Weights of a small transformer language model.
Size: 25 layers, width 160, 2 heads of 64 (1 for keys and values), MLP 640 squared ReLU, vocabulary 8192, 9.29M parameters.
Architecture: untied embeddings, learned residual scales.
Training: a variant of Muon for these matrices, 408M tokens, 6229 steps.
Each number is 500 + 25 x the weight over its row's rms, rounded and kept within 0 to 999. Layers, rows and columns count from 0. Numbers have three digits each. The size before them is the row's rms in percent of the matrix's.

# layer 7 attention output (transposed), 128x160, rms 0.557, rows 29-57,92-121, columns 0-159
104:546494479495503521528523527521512522474440542463475506552519538554525543506494516501516517525483523550482485487502529489511542486554481455469456505457503492459471510504484515462474500505515520514498478441465492467535494493474528509519522478505550453492515502506449515511481505521521489468501507522515493507497494494539480506499497509478521468497516526544464496488535495530503515450516499480485479513487558486525492470498500509533465514525530519539491517527520516502508524468503505
081:463499509506537522531501496472490491516509523466512518494457503479486444510525512525487464499521497503489478514488481528478509476486521490504543490491498533539506515501540503463509517488550511444500513467453546451472525517519501488495527513530494538527524512484501518521496481483560485507519468519530476513531452490545523495475464465534533492507463480541495549498483502468546474458489493519485545509477509475478508507557517483517501439492504472497502540487519496530521484485513521
095:465475519519451515478411491513492502491536506535535552500491484501551508471507485465492503498501511534522455493511479509484497477538515512481487497495523464477522514471494458467498520484478527462551503531490496486515540520496519539510531485492506525499468524508532501512484532510552496525518510486523509508514490500483505508504525490506482523462517470473507525516488507487493515490503550504500512464477474517443505521504483437490506524512526517522508505557533468552500435494484458
088:458475494530497526520491472468518472538500523508430509462463529508471470536526497510505454478436475461516514489498477509494531454505459466540493509525560504481515511459533495521521525525543505500480552503505540505496533535518521494462481516570523482479478464484548483469521475491518504543489495536515494485481520499534502529513494491497518522505510513516485522491519469452531511520537492483489525472494472469496504486505519471515484508511500466497505542484493490491490503503478516
077:487532478535484504487474502479503491508464496514474477533484506508522519496503519472501481517485499540512489489518480532469445478518505484508509507555537510475503498494497539504474497519556533486502495479510508446530456470484524491503518536502507461521535529452535471523472475532498518483503484498507514514524498542494507509558443473528500466494451495501525513510484546482470511487494477509479517444508507467471506523537442499506519473536552487505483499492490428542507492481481484
085:497491518539475514523519531522510511546468500525501462501488525457533513507486501511488507519499495542468482466505491507491509475502480515484468494514502447503496542473459530469512518489510517488471507491437509486506507473475519491497472441433471486483504517473447517500503482527523453492479441538514508479512475484526505498470504528489502472543499477450514534452504513478525492501501550491493486521508556480492466510509492490521498496530507527581483507450502523486504468495482501
100:483500507485524481481497536495533513508453488527537474473498515482488530527476483527528459501482486483486519499520508497458503469493515498524494535475500501513518507503526515507510465480464497463494538529497511467486483509492542479504496527437496492450572496528516489466531482540571493517508479525514522503543485491483465484454540469515516506516442481547529483493483507469515514478507476491480513513534492490494509498552502441538474469544513480490508511529470459511489520469482503
083:487519511483509524486438515447528514549529468475479497484525477506475470510542522488498522489515538488526506480467486503503484484498526466505475472485504519549500499504551467533475482506498498509514482477492499478452482503522481466492509475511469503496489502488480461501512517490460465561464557520533496511495518540515493466499485472469529480513525545571425481481489480519505447494472490487452496519517511497500491506493475529506509434477493492515504503485539520495514487491507506
098:487482483546517496487546517546531478466483510523535509482441517452484517509544495503459495519506487533483504485532488518514463507502486493529514504528482509515506473487513555506497480506514489466486530495506472507462494485514482490458498493491499509505528503560506511474491512471524483517473473492472501518488528543492515523522476521462515467447455471512473516511461507431514469523529435503526489460522501474486508517467500523553519476475490478491510468503459483475486456488469527
078:549510501449532463545521524530535552500487520491500491475486482440486532538465449504491529523515534484502482545532455507511538544507507527537484512515514511512452513502510479499520501485522526557451514501482548493487496475485492469476493476496540518491517495551503523500501547550500512541501499514441487483491524463489509496523498454467518516497483511499487490496538519501494510488472495522476454467488516500485503492486519453494468522520471521493526519505477497527501507508478481
108:476487491486472511476463489482496515538548452491517499487508506539554499486501501531496499479502463463469516475502473494492481504508468515493458505454493466447547512505493472489501497470530470509547482514520488522461489506488496516522488516535519547544444486456534522534495489459515518503519495509534541530492546515547491492521495508540480517526517527469529486495479499502511520518494522497533498492487460497459485497542473524428489510493518490507492492521548463524505472542499496
097:503492476530493538507542525539493493517493466481476439509516483503551539495475489486465487532440552546481513527534493504509465472532518503479497504485493532506513516489490495478538527490488519490544476485503493502543503473461511541510468488515517511509510536470495477489488485547482512467458509496470529491491508474494506493466501547528490505465497447493519446474517517538488501516513524518559487525524519502514514498534482544498495511514507497476458431525481523493497481528492476
083:484505503467491449493469487486459537472547514503487481491488552514515487450492529519536508468540484485462523500500493466515479505524496552493472500483512490468487510494520480486513486489516458483478502513520532470517485518503545437528520472467499492465494487492550501549507518502494533499529539530493506499522532417507504575497489517548469506482515485470497493469520499500478517509516495461518491518462499469516500520545472479511505512504501523527478511499546477452500515504504520
089:506503554487488498489482454504536518512513506456501511487512515514549491503460468493483525517530482486536503453447508505493501478484548489519504481472484481510521535477488474520523514564523450483481471518447485468495494458472515493525474556502541501466472515449481507548504496499501512504489521495486439484507499515508531491506465520469498473500478519480502515492524468555501488511494515458476491448457507520515539506464474476525511493465482471533497508494540514497518499478534501
095:537470534487524509506528474534540509529541495504476476514523556488518522522522473503500537513522516500487542513522480508487540495521494485481457505523540505463487483528484501456502489534480481464488503479500490484511519494469490450498479488483496452530519495518499529498501542528504523537466499498539509496454516461477514498534534568483469502523489499496510486496531498487492517477514535520504448480473554523467483488512516495549489505463542526504477514473485569501532510505457501
105:459529520475514521511473535533439536532483515521493485533464484491514491476467493496536490504493481518486525444535500501473483497471501473482492532439489462488551490496501526513498479480469512497472495517488506496475516531490506543503527501489474506464455516507516474516493498510567536458536521516561506526516536484526467505518478524506460530529488508486530507493504499522527524500503496473555500528475489516501465498531481536516511529453516482504504503495501465500542539476549506
081:479528496448520449450457485460496493537481490475443492510503468527509480440517493512502492522477502481483551502525478447515529471520502523496496469463516474480499538484477512539534479500494479498552502500502508460496485539474478476504508497535498525516508499491470511516501508496481502505546553483482541461511494525513487462487488501508511448518488527500492507497541512500491471466515455509541526522498470497541517488496476514515433531471507504506505520551487519502516549498522492
097:497490511507490517516528487528494487506446506497442503497502515546500527533551472512476479514489478467483477476473471507510521521520541549472497485519484509495469494480503503465512519541513472495527495480510498512511511512510476511525544525520480443526500478506511502436521552502492514533481551507529472464478518505533497506477449522475507481482483503560469467548494511516435479478492517508450537508487530519511525488442497486537501500485483540542504484498527502523500509519521483
086:497527519501493549507521479504452508476532454481553506485506484467517491522495470471468463504452498488517510520508515530495486518476540513479506553508504528516531486481546472472482491479529497503466545532496456505482489501523487538513482512499463539548474567490500519529477488494479465496482509530476487510518488508499545482524457522494490553482482489484479506472501446522497486497518491491472554526515495514492480489484483515449477457501536491483464535527476455489528495486514506
097:473496523462470517492505508494528529485483516486509500522520519530463488479475481495510500488490500548524503448504521523529486461468465470494488541505477485481527499487486484498504529490462494475488477485477530487536570444540486521477487499453500493515535516500529571521510496531551528480473467518503503517530448532471501510486498494485540491528525505479498491438492493491514544497480514484549463539498498538531490499534480537505515483471504515524529497458508508478530535474513502
097:496548537475504498538485499498450508522513508508500508461539510504526485511463486497477483500534505429479514468490462452522450520523522546480517498485513479491557503493514494513494510545509489501528446511514525490461517529533448502489485520526520522509469533492515488495522489470479524530515505500476533491545530454513472490509480473497523507517523498512484515565534498507543470509498508492499512514522507514509512517449485510528493516498516525525512523462516487553523449494553522
094:518512451495467498474501492527532495494497497526440498543501522506524502520493523493545506505547490554499495485494514519526479501508492491476501504491506472484512481541513528467489468506489497516497460519506453504547502472489507514529530563515493463506512481483503480505494529478445527527484494519507528516526500520530559538515501514484492474465468491494472496496518512542459489458553471490479463506534553483528515516446466513498546492470512456473485465499508510476462487481462486
081:491482497474467478489483537499480517500479494485478540512483460500475509490478476473527510513456478509476450511495517476496518537494484510502477547547494490490439483491498507497524518495450521483525530501543496481474487518509524463504486500518478494477524480498440524502533487490470454525498494497521530471485542548494538515487482476501495482478490498465491529490435466531466519484531527536462513501539548530491432531514482480483493496517497551496519501533488526499480477533521535
085:474502550508450505504514561511484540538499480538531518522503480496486545502488455465480475463484509507492524527504523495458513526507510495516522519467516473484545515494515521476489500453517510488521537495499512518520526511538500478514519506483517463541443504486518511465476489509476461517469518499519468487481491551481517484530518514487543528517483475490495515447528566492525463547514489496515502520457476510505483477524450516515524509500510514493517511525526437524523533490481512
080:527517495513487498517489505511524507468494499519493535524479483521509509471516531504482545541514485429498486548516517517511535496484491504529505525530515525450500476498496501516480493539490523508488531526523483487526492576514526513502542494472509518500468478480522493482516556541511456483503478503491474472504477502525501545456497491463540457536529511497498482534480497487535501483489456477478481522467507457483487479529504494482508505540482539524498581478525522529478534520518471
084:532540500482476519490518472507514516536504463534514467523499528501504509561494521539504464441535487546526527492485499535500490482528504498494480473502485452515562522516499501462520505515514483491527437486511524433503479517511505483481502523462501478486456504529519544518449549481519536515504497503484485498498508473493487510483464483559497517556490525498514498472505513489513473490483522520495475502491531524489507476529506482535472504514534487543488464524474512530479463536502477
096:443498520484500517485487499475481505528513483521452463458501542482487461544482498488501484456545480498527492483507507502469456508471488497508473528483493489452526515506469490518509498470514468541542484536469492518492508506500503489550486511500486477502513512451575463535492488484498499482499492481529528509519543484474501474509531524481497501510520444512575452475539472517505502521488510508529481535524449503511539529484516498514499477490484473500490466478501471506511542488519541
085:485499489534523449475503510510462473534462540498470529481513529527504519456446487494525482479524501526504483510501513496493528502511510511512485481442509515508480487510493504503482500537523500494505494469508543522515470473476475492501526517487530454537510558497503544537471560478473496534475502509501539463496517490491530487499525510532475492451469501505492440538474512487458475450475422500498532526508563496505506512498458481484503479490505512523513492473487494494494468471503491
089:465493520502484528500474494498472501511476510518485514467478543489474520517463499479483450498456510553491526447481476489477489511485519514499474543487508462466540493507536495547503481501498497485475501497448533541507487512540484512501483507473455454434522532472529481498509466474461477507470487467488491512510505542513466499523515466519537516516484489449472477497502491508544479511511514468531504525488494494503480463497521495494537458499468458487499495510501479459488535472553542
111:512500503480437478586528541504499508493486479496466506477465498506482482508530445484468528531477481491488519501523473492509483479570492501509501492506514488473513495501486462495538509492502556489525499505487524518472511496496502489474486493549513538492485491500536515469507534520459502453488464503551435524493470483487522499536470453513449472514514484525516502497487552461529495488464530457533481510459499498499506512508496486511468468478473516510505505463509515518509517535484484
111:487483530476502532479480531526487528544522452489514524505529541439463496502505459505517468493533466491517520468518489509494505483486477531520501549496515496550490544464519479493504503489481481522469507529536505502545489497550477473504474467432521563470499461577528450475478493523494539486454524489488495494507486479490518487482502495509467511489483520487523508501464499479509511521495516462500505490486508474497523517499518486516506450501502465488464469508482510483514500483448490
109:507487478487551518510478485544498491476498459487429498505533493494491521488509550438515520498485508514503510493525467516483494515490510454468482506461491484495488489488470526461511491501503473488511536513505450474497524527497547532468494494492521470484497530531485515533505429521484514479499516444508525487527527506456472474549525562531491513520523498475493480514482483477493512543495459523532463516530481503494496476509498479544474570512471484509499495480498467480507526517515496
106:534477497483480468491531504460544505508499487482478506491481470517507511483548499571512488486545470505464526518498543488517518529524494496535507523484476496459497506505504503521530524488559471506502488508513477550452483506489510474499501488462494530525484459456431514503522481500468494480472483503519500456478546448506505510475467492503534500527507521521514502501478503429486494512533515485506489499458540494521539469495518512530510488462475516499501538473489516475474531555489488
106:508543538447471486480516512492520541510492505506538488494526514467519480483506495498463526512532532505514464516526538478504486517487531502480504475514513524523460534498464453483546478515450523474505509481453472463482502509482486483477505460492492495472515513505499517530549547529518494498518541484474447524500468532509503491475503489481493492518490529548477462507513542486484457493461468487498489478507511498520484493485512530481467450509474516515467466511532479542484546483560473
117:501481513474523520544532499508530501504538515491546471516543512478476517531471458553470520483493454456491484496488474468471539487470492528513516538458483494518482505498483482485496514487481480518495510509536497470499516492556465489505531491487477494461445491557493518472504494470531478531492478507496514479491522459481532461493507515492529526518493499497521492524501486492525510516518534521560418546454488515526513491491494495499510513492487489496549483510491529484477477543491543
109:481472490483488475482546483505508501450530525512510546486548481496481536487447505489532495461470497453486530507525523523527484523478542507511527525484482527462490464535548517542504481529483489518512492505509497516497450498533498526513506526509516489516503496505526453504537488501554530520495518484499498515497522525531437504448485502537551493488523492532501482511521487459488442495506462487498504510524478538517513509566479489508517492509501510470488542505482495508552524527520526
109:505485430524523526489515455416482516495530530501515523525532496477502491486482545515498538510507518510442504489495496495495479523500499516534520481526511522491491474463513542535488555488506509518473514446484504518509512464496523489497458510533565425521461487529499463530486468507501505480522494469487509499513506491502495513536495481471552513483514546460476512488478503514505521490473541508505534492506511528495482490491508537490492500508499498530517504479538467552501518465493524
112:470507481566506487480534516470526487438482537502470485485507515498546481466506503467539497485500469476464505546489504509566497522514461519565481486498491504502491503507469476519523526460552485493498499497443490491535449487451479531500509490512483496484500459549476530531499463476520514484494495486457497492464513485487496524488455492494474480499485472483508497484495516478503510489511477489534486446506463485512549454521495489485536493512494521489458456504527503500493476512481494
103:479489486532475527482516498507485522544514483514474497493517511487503483466496510487489507469474518501494493474464494506502509529499490524504544502474497480477523551535493445481461528488477500534466518512511483559542525511502521499531479484493475489531496510461462474532473463489483449491500532519514500506472471492516514447461510498511518526528496530528511469476505472534468541484486540483466531497504527517528478500531479471463490489513540436493510458542529516446525559480496498
105:451514498497495537498489544483472459516507502488520491463528488526472476469489528471520504507469454468511521498486528500469489464493483506483483502494483533518512458478480495495464460528447512510494518525480481539535538540526481495530483496498489512497515552493507529461481551508491473428485471451538511508507510491538481509523512528483472489496494519511502513540458512521503490532520450497494498510488547516516534470542450505498554473484532523529494483521499493480456490505512488
114:497501501519501487478495456501517548440515510505548548478528521496474479505540494517489531525515521550544519519527517489556496483509505476532532495507484485517508505524539498521481525468485517457434506500504434511515526475510489488490484486475475501463528494531520471496479482488503495495505505483524470498525502531480516461452520498467489436479519525500519525496485522487526477507507501522521510467485517514517545524538518508501543561505481493493555464483501464484505484471487532
107:505487528486527527482467450496484508478509483506560491466495540506473472508534488539518488512527552443532502488512506509502512498489431522481498487502440485504482463480457500528503481491536522526450516507476477491461476491544547511492483513471483505531477488497506555481482516483476491490548519498506469503493505505457513491487501489477484460497516466525483509511513504476475460487496500536523520487518446514511444484496454487502515514487505512526516540524560462475507509477511502
115:466467495456497453475495478475499511499465538499476502511479505516481509517538490506498497484505523498539475503535523518529494495512489460530497515456475525524521506496514464496526498495497519530547490491487478560511519524515477571507498488542511532517545464510494548481464494494543482492530502456540482469504453502499507458475509483505514491497476500545461526494485501460530512481512521538528504497554474540461532484493542458477532523508500491473519516510464500514492504450505476
115:515478463521552538521489531464473461489470518522515523520498502509449496485515510517525525531467554484486474529549493512500485520515483533504540499532531530505493494522488522478503482489464525547509521476556509520453530541528484521474516494534487515534501522486510489492530510510501492523544501529508536491453479497500474504517483497519487507469514522519468516517471554480483534500487512535519464515560502480496493470539508522509455474465498522509491489452489479461481449508501482
109:522483464485511513513533499514494486467477518490504504495449484503486502517523505503492489507479477537487475467495543494539458506491475542509488462447486525543472544445448499487493503489501517499520507504451486482519506532508498570453476503494516497493500515481468489473495458489519483440524523446487513497512463531484519499477456479484509516488510499513522496547469551475510523482508514495467489512489517500547546483473521529502492497548459540510531489540498479490476482483532512
105:463502535508474504458493530434487511508515508541491533479577515530494479454505525486501518478473526504496467520455470478530513504486495546490483494509517531513476486487423502453491487498485513473527494435479489506524516511500479462504522515513495495517450509485507546546518497510494460516487472546504502527471527480469507481511495526499556476480517515498504474512469495481511458479533471513476479506512538491521522466484483481496479478502489494489502465514514517528502509519456543
113:499488480563480495500471497500493508478489513528484520460497533470478540498523497539473515453515517491458524492511488545504512521500540497492494470515494510520508500479548539512566498510502474498509516515485471543510488476497516492473513486493455467507520477546479473497517477498519467480468536509474494519499521480510507488496474461411484532499515533514521467504495512492500528513468512500454512526494485502465496512502535442510521501563480478518516461426502497478482470491526510
106:480505526552494515533467488520491507482506552475529486489468505488518491515475542553513514505481514516510477509499532500460501474502480486541472528491570519501539481485496478527519532504505546548487495501528474541516501486485550523502461479500515540493475502488477529551498488499499515496479479521453505497512533542498513507496500503539517526517532519427500477445527481472518541520522483527555481507490485458488513498504538491464520507501498496482522517493524528469511513452512511
109:497523488521488485506512494564496467508513524496484499471479520514503533514529509518502459478503514506503489486467515492544535485497504458520511455557486531476504538489481491540521500484475533512480518482497541511508517491452476474514488493524519494493561467553508484489493518501551499526512467510454486539446518490511515535491522478514517487500461500534498489508491478494508484518501508514492507446501477503521517551455523490497527538517416488508475510457514533537472537516498537
106:490556504504503473515526506540485447498472552484486458518492512497558496523492541528485475504485507517542517512461491526485476512503500497528521439479505486480462497496503495487500513498523517505485516483475477492476484509505489481502448518501484472499484478518506450468508499451463462545481495476481481487518524480489488502486452467513488467506522499522502523471493489545493449462483476482440512477494510458433493485500556487480504476516538500470464492518518484522463463474473498
106:548481449511556513483507510527487476473495465517479508514494524480506544480540520519541534501467541514509494580491455523517497505510461499475520479512485506478464512478522510468480517473497463491474538477448513519511509474532513466479484502545501465514526498485516534482520488521498505524537493479557482533483484481502533472554531511493479530473454526483548494487500518543489537486524532493495481515496497468519484480534525490474501477474497496473472470519471483498483514506482486
107:507505501501543523493471502456459528477516462508573515475506484517528540473525496539487487481489483500515513469492520544481454497502486554498524483503499514500503463522529486521461528494456501460501507510534502520499469491490515514483530483517511520510480501520532517487511520482540478497501466475543458521479527474458486502459477503493490573465507550488531503536454487496514494498507473526498490467460499516504509496560527501481467486474455546513476529492461483496501475496519508
103:470541511501480570504503495468510493489509485499479471503474506507545486513533523549495493522476535474517491506505477508498506500499517501469542468470505487519526504512534498458478498498543520499518479543468495483493509483485501519484466484511484508508480476525537509491543515497493547494468534504473458539512494474497455500504531502517477464462470540506549482533471575510533478488452492458517506527505472489505513503462500491468483523471494432500519515475528529511504472523522448
097:495530424505471506496496511460466531485488488499440488525484514501458517514508530489459513506509477526479474550488485492501501541534508493508545470529498484523506482501494466537512476465516493526532465484493493514462509503514471506498530518541438514462499556489473503525518506464508468502504503486501516507531481474518501496500523531526481501502475483479476488523492486487533479535480531450490492514549529447503543496490542488458508494503482469519512448536450526481493466484502510
108:450498540484487502496484456503495465466545478520496494535497487531487482511475509522531469533478561520494536502477509472457473510536458483488499488465517464483459484492470520543501522491537490462517525478501486523534490449501491484454493486476511501500480503530494486479533459481534516509468521494479498517480502492450475492502489518491496507499506506548539480515530471481500522531467494538502515511555498496522529505463553495488484503503475514461499443457473514516508505471453534
105:474446531469469506537516570511479497481484492474482538487486495517507489488519490506496511553481526454499496495497507457504494540488537489501474529482529501497495501491523491518503472476501508524494517488502470527504474460525516508520453505509498556493529499501449479465505520536482491484481506531496504534449510481514535566543545508434528509464479514513498455495493465475493457533511470493489525513494481466513497502473473491528489496507495497434475486495538512481506524512517542
115:522504458526486489515501480503474519504514516473494519502563491468490530464553490495476511493468508506512536563497464501508534493553521465485532510472510491559465498491500520480481518502477502497479529494538551498497465492508492547479528455458508509524482524477497475450495529487486510511525497548466536510487461512544511446492459471532481521517489495467470501519481494507508468506504449479500502478494499471555487456542518541508496499497489476511519511484488485479472496499465490
112:506508514465481492486527458506462463493517513496505475478512471454502472518527472515493473509528541514499481467484522482519487525471517486483507495550545496465517490509525552523505454522445517502500510513516512503500508553510504516492514506474492449494504462465495494470492529509486535433498480509512476517465519519492456538525466495493517490492501489481534506481530490510472564540532514473466468500493465518471514481457511499507525542504518489469469476517544507473439521479484527
106:518495512525460488428472475500492497469549473528513482545503468523492476469524440505518520502478506473473496526457501499490502505493524511492489478474484509537542471515504511477504473498523436515561473544537550515514513495499521495481494510506505475510558472503530529486501516532485482497521541480484511498451519482467509468459500500460476506512516485489471539469490504487514515525529509484486507446514501526513494475499506497536486531448473553464479533500514498486513478521491507
# layer 7 attention value, 64x160, rms 0.172, rows 29-57, columns 0-159
104:517480498482522511514508502527501557482492518503532488526501541467512531553510514497477548459497465513507507485531479477489523497445479507472524525476515476492523559519505510450499511497489504525443497499500499513531478457513525523531475472479498486481490463503510457493568461524526513479483507506460508515496488465533462501521476505491500516496532500507516502500554496522545517498523501486503480548497560471489475452515525471510481463535497467521484498519482491483519500441475485
101:501538459498504529511497522508501478489510485485475501468520498472489519463469522493487543486458511498510524504509457501492490478483535524469521548520487483497521513473514507471559559510511480460507497502490500462493533508472520521450506518528525464534564505504447508537495465481493464503497475505465540463528483498481507461486482469546525495498479509517492510529483542480484504540479481493496524498476496498517510484501485488561496535457439466523487493512458534494502500538534480
100:498485466475478465488429483466529534544486490511479471491476477534513479532509520570487488517549517507446498501542456466477513535544566541523506508486490489487498507478509524484520498505532473472536498496513517523465471491510507546536514484487515536530499500529507483507497486531505494505475502474535525488485534468521510504510491481506512501474491471467528534477505483489520483508518544459513503462465513461518516472513520492481493500507461512503505521454523470526502517534471458
097:481563541515472489481507480495533480490493499516485550487485466473468459436531490465475475500489495519486514505502510506524493487518505469484486488537504491488485500511514489504521504522487553482525511499505521480519488508482506542472538513545491489452515459494513517475523563557530500514490478496499455472463466525526495507497554499501510466488509516535473479476534529459452512487497506477497466496525505473549540500494493515539436467494486538493512485506483467540505512521490483
099:480500504520501531507463512479518509486534510487539490519512506498510485500503474532490504499486475511505488528534481460478533505489517500534511541487502492505499510482512478463520562433557502512464463508499487491491522512537504487531523522494496505497461520496522505489491505483524499516497474476534471527528525453453495441541492534472467479504519510494545486527530513529573477499514488509475421542485474506497542505519480518481553475495488494500531527508452519515469491496494540
097:483469481507532509499533526506491487536500501550535492480467500497506518495428544472504499479522501471497485483530501551487476509528546487503506514485510485485508520511492550539539509517508526484498451489509505511512436503542484485539468518472489506501514510519531489539469514517524473490503476487507469498503526489523454504451471515570501508520490489486511495475503527522469481497524502511488463505509474554502494508540503475547519523489475536511485538506476492494570543457517519
106:507513465503478469500482477467474497464500500496506494489516532507496548497483506549549461518481495478471518524491502534485457476512482519517517478525502549481485459476519541523505508449506521468459494495512476525540486530488538459483510560460516477510495484466498487463527496554494492505514501511524521486563515513493449554523504464493542508516501546515499500486502551491503508507499541488481528495530499529518492515514475527529493484503499477548535497476513467546501504449498500
101:481495496493487483457481510496504492471515524525462537500544489526500512491544515522526503469487509446471487498511479495506510509550432500521509452479486528502509469475498476511516536507535503499488477515464485504508494498529455484471492456506510435531485460571457504491485506504511495504458566501501478501475488471500508490479468510545491471517545501496525497474512512468493495489521478479526497453513541465528533474507490528472501477509490537519519482460479500547535479505473513
101:474472522497512496485510486512521504494527536537480532465511564483513520514536516520485483518533506519495478500469461538481447464504504526549541485519496481500509527514499473453525494484506528514470538552524474549513544500542492514447484488490495514489492495487511496504513514471496486523460500461497494464491473511490534492482514520497502483462459526525464512518467478477465518515496488493460498491516499525526472527520504490531498499512498467475510458493502526431480437483444520
099:459473479486491537522501511517473491498517524467516429516485472509462535467490542484500502501475475525534503522479535524515521462493500534529528501502494554538474519461512493500486499520466509487472500523541517513534543450477544495522494469523442509481496520481485528491469503523524492472532505506529452494470494474505485509502434482487505487486478486535479517493470499503504499517484462482478485488474557507496509498533465444499515493512495526516496457547479507464498510517545498
114:537488441511515442448480450459543500471547487496527490518543514538474495476511485528525508499493486531508515507497524453577461483490540478483511539500475477505474532495499519539483502451511526489498471515510469497469519496540530516516477517493498493500493505493521506529490512474495539521469511501482522499508521485506564496487514489497534471488530520480521484462487524516491521504522479527504492475502486484485520508572530508481519544524474484481529467508498457511478519493498467
095:485497513463494529528475497464468459503549480492513509466484482472497495535496512514485495542493584486504498528516502500515477493472493534437512517476459487526463491451488480508520497493484569526458508478521485524496525526501518500518472507507493530496503502531512520473501512497489495488504514545504518504501490485468532549463490505516493487468483417509495498534522519541504508473533489509514466524496462502472521470473501507526494532485477549557491501464519513517505461477527524
101:499471428469479494481532490451469494497464490451502490513521534492484481524524541494500495495522516489514477512545521496522467507496513473528472485506482492505490497547519507509480470507510475494563530534486519487496489498520520522515512484527515514515519454482498545496476529477519506480471527463517514494495447468482484462517517510486502526525479498535507497465526545473550495467488516511545513495520447514500520461551536468524477498487548501502499491490511488527538484497557453
095:562446476509507500503510520506532472501505526482496528481531496525460475481482490508510513552506509544505494475515479530507522522554493484455577507520491525556542510521488480517514501527467505509485517462517525534487476521510518453455514493485525484503457538492507523522516473547503504491517496526468484532474490519447496483507497516537481515429516517470467497440492507500501465499524496540513492470493472464490541479511498490516477490472493477506466525508497493485520486497492498
095:526447483465485492473530485490497448552477508528524486508473506445488517520499461500517508467464506547496466490537535516498497489507438538465452470551526488506456515482464495499465501524475530460517536479484465492494522455504517513516495465452479498522480491509458514472472468498502498553479515486470508510534500496491509483500480505512508467461470467521521480494476505460545515529534546491506505469500497503536511524488542514500483487491487538500507497511480480513510479503483476
101:481493501488517536480510514499515503506493520489476515516521534540473470462507498500561538473482482505507508522524465483479463477552518503472488473477481493506524509460470528456472493492523526443500514467497489503529465557458491487516536474513502480495461475492516523510458462487482523474480502511517554537482511500505486526526538533485532524465520514561495499497484532496484498474526467497499500526462566477519517523552483497538520525509514499477504468491497534528509540487496528
102:480477509494545481479455498487512497497491494505492532488481475468491530516508457495486495461513539464457504491508495524550511560506538524493489497471510491462523475491469532521488465514507487513521468555484488518532517507508454457455506527503478453493505529463456480476526526466523474499507564520468497472519521445483501525523476492462548495519519536484493473464483492475499508462495491505508461540513504508496493485523509453513481471532496462498499465515503506497529502490541523
101:490508514538502523499452531528527518492466521498439481513478538533512519531507523512445506517477498479504450485462471480488479542504470523512468519501540513462504443504455465489500496509490524508501551468530542550468546509519541526492474509471502509517488472511491499509539493488527509505471508488523472519494570511504513497507499528542552506506476487446478511460550516480510523529483538521527513499511531505470522505503522484537519491492511493528509491510503499522484490508523488
100:466523484487493496521504484537494475467552518517498545442454515499514516534523498514514464499505450499520498493501511521532519532487527482450515475537503520476484512492494494529507486458487519506469520495508467467508460520486451498470477486516490513525521472533481512506460541527501483491463457505491468508457514484473522436554526475518537486496461516502493505542506428507473498501489513531486533501512485525524486488487506484469513478558498516475510540503516518490519532521533487
104:479528520494522538469533484527486500508489544496472485553499541523483505518486488522513492509505498513515494494518491528486512477497490519483549431524455465510472490468490483504479532520492507482475504491498516453513506481546439500478448561493477490521536512505524483486519524503465459493479478482492479467531528527500514522515518495501501486520541521525489502453487440487522484451472518491499511492533493441476540530491537513514485509496507531482533528483531519515496526443481483
103:510490470492545509498514502490566502503434479471506526505550519499499552477494485524515489450516508515526531501465482475547496540533495494472504515508530520510526522484494477488492526480462486506468469466516487498504490472492488467515470471521501460513519477469486504519544520510459517462540517480503477512517507519448492518527522530503555496462487493479470492519449508538484521466533543493498480427498509477512531497494499548514518520452502489488515491487490500522515484541492492
100:493495469476512583483505474458499484433539480484566486521478488503515506517530485504516520488509472499510503476510534525534478511497485484485522518484502479519540458536551518490507515510505506500487521530482493535532485515491520530509532494462492504506468474512564449506505456479478476498520528469536431489512513497511484501495466498519496556464477512432527486492498461527478497499537471517500473476496512515492505516502532500501533477447500505509475486505514503511531488513506496
098:496564509463518525544502501508516470531469493464505543531463483480488494524531551523479482489489489496498504527506500543491480550526510491488533501483528490472518464511543532499476492509511502489520505489492480494499472504502512510522481520518530503462530545511516489501535493510537544471447528471511506517528509496486505530482511475541465497480521535523520503502442533524501495472462501472522580513547491500497482513498532460476492471480516468489503517535500480526459455523533502
092:528500489467493492516507476505474514534484501530451519479472540505507516497480457452480490483500496480507462568505467529492504516530526460477514493532517470515507515521509512522494481482490486491498498489520527513495523498541490484525566543526478523464503547460457478487512501481460525525461527469510466481530502508514496447500487542494476524513527508492462511510477546515524462518492508476526470479490511454519480486524504529506509515566456489554524502523529488474480487478511519
099:439490515453506536505460489528499533485483503523512529527462468514491505432474497522546537516488531455485538530510479479504502519508437510461516535538516497453526453493454533516485478480522479492500498522496476523549541532548537526519508484499530504509528494506505508475536516500540463464474461484492483512491525506507472501479527476461516476531487507542516505491513498508501524525503494535531488512531482489496498496489518493459501518533506508461491524500530505533508464481495506
096:486515486473488516497489525502505540497519476475477531490495505542520469526499502510494536541508525497488540508460496487512568512487495504506503514485514432519520512520471500480536506471450525521518482485529470520504472460532498547509494504457519528519525503495491570548458513533469531476511515530526477542501494520500541516507516513525505475497536522513514459482495509507534479545520506492462466523498507508546494522524513530501470493531511497495518487460559522481534487490554501
113:498502514497517480480507502499536529504540506494468494499516525457424493491521470490491518516468506513507501543528535482539554482559511512491504495501500491537496473495464531500473525459483471507484495497525524500512493495480496501531489501469480484520468525481549468471519559498472499508478526503474535520519510483503516430456517506488476524524468487434498468516483486557494496480502454484505516479499486492550507478496526538520463519507489470489506477482455528471528543504480496
098:504500472483476507481478476530445471482507534464519503467530542455463461515498506489498518493532528501477489492518481515494511509467523516491489503524584509519477495545493505478529491490473467501508526470519522496484485540538485500504508538485495458566456499488490522481456526496475505450504498498505496530499517470524549539527485465479493467475456504522504480486509490478449498520519474487469448524470514512495508469464535463474515473515500521509478495531492513505468471468502511
101:495468501525437495518494471559492516483516482519509509496481539561486504507520470483505504493505507494451498520499503487498534531550516504437485504468535489506529517494515483523538478523494482466527481528499487541504515494466480489506489558479476454471541478524532500496493515526444501501531524432461524466463469513506500486494504513464478492511511506530479520508460506485532499513524491491500521512480495512497534478469529492499548513452488516484486532489467545472526479467495476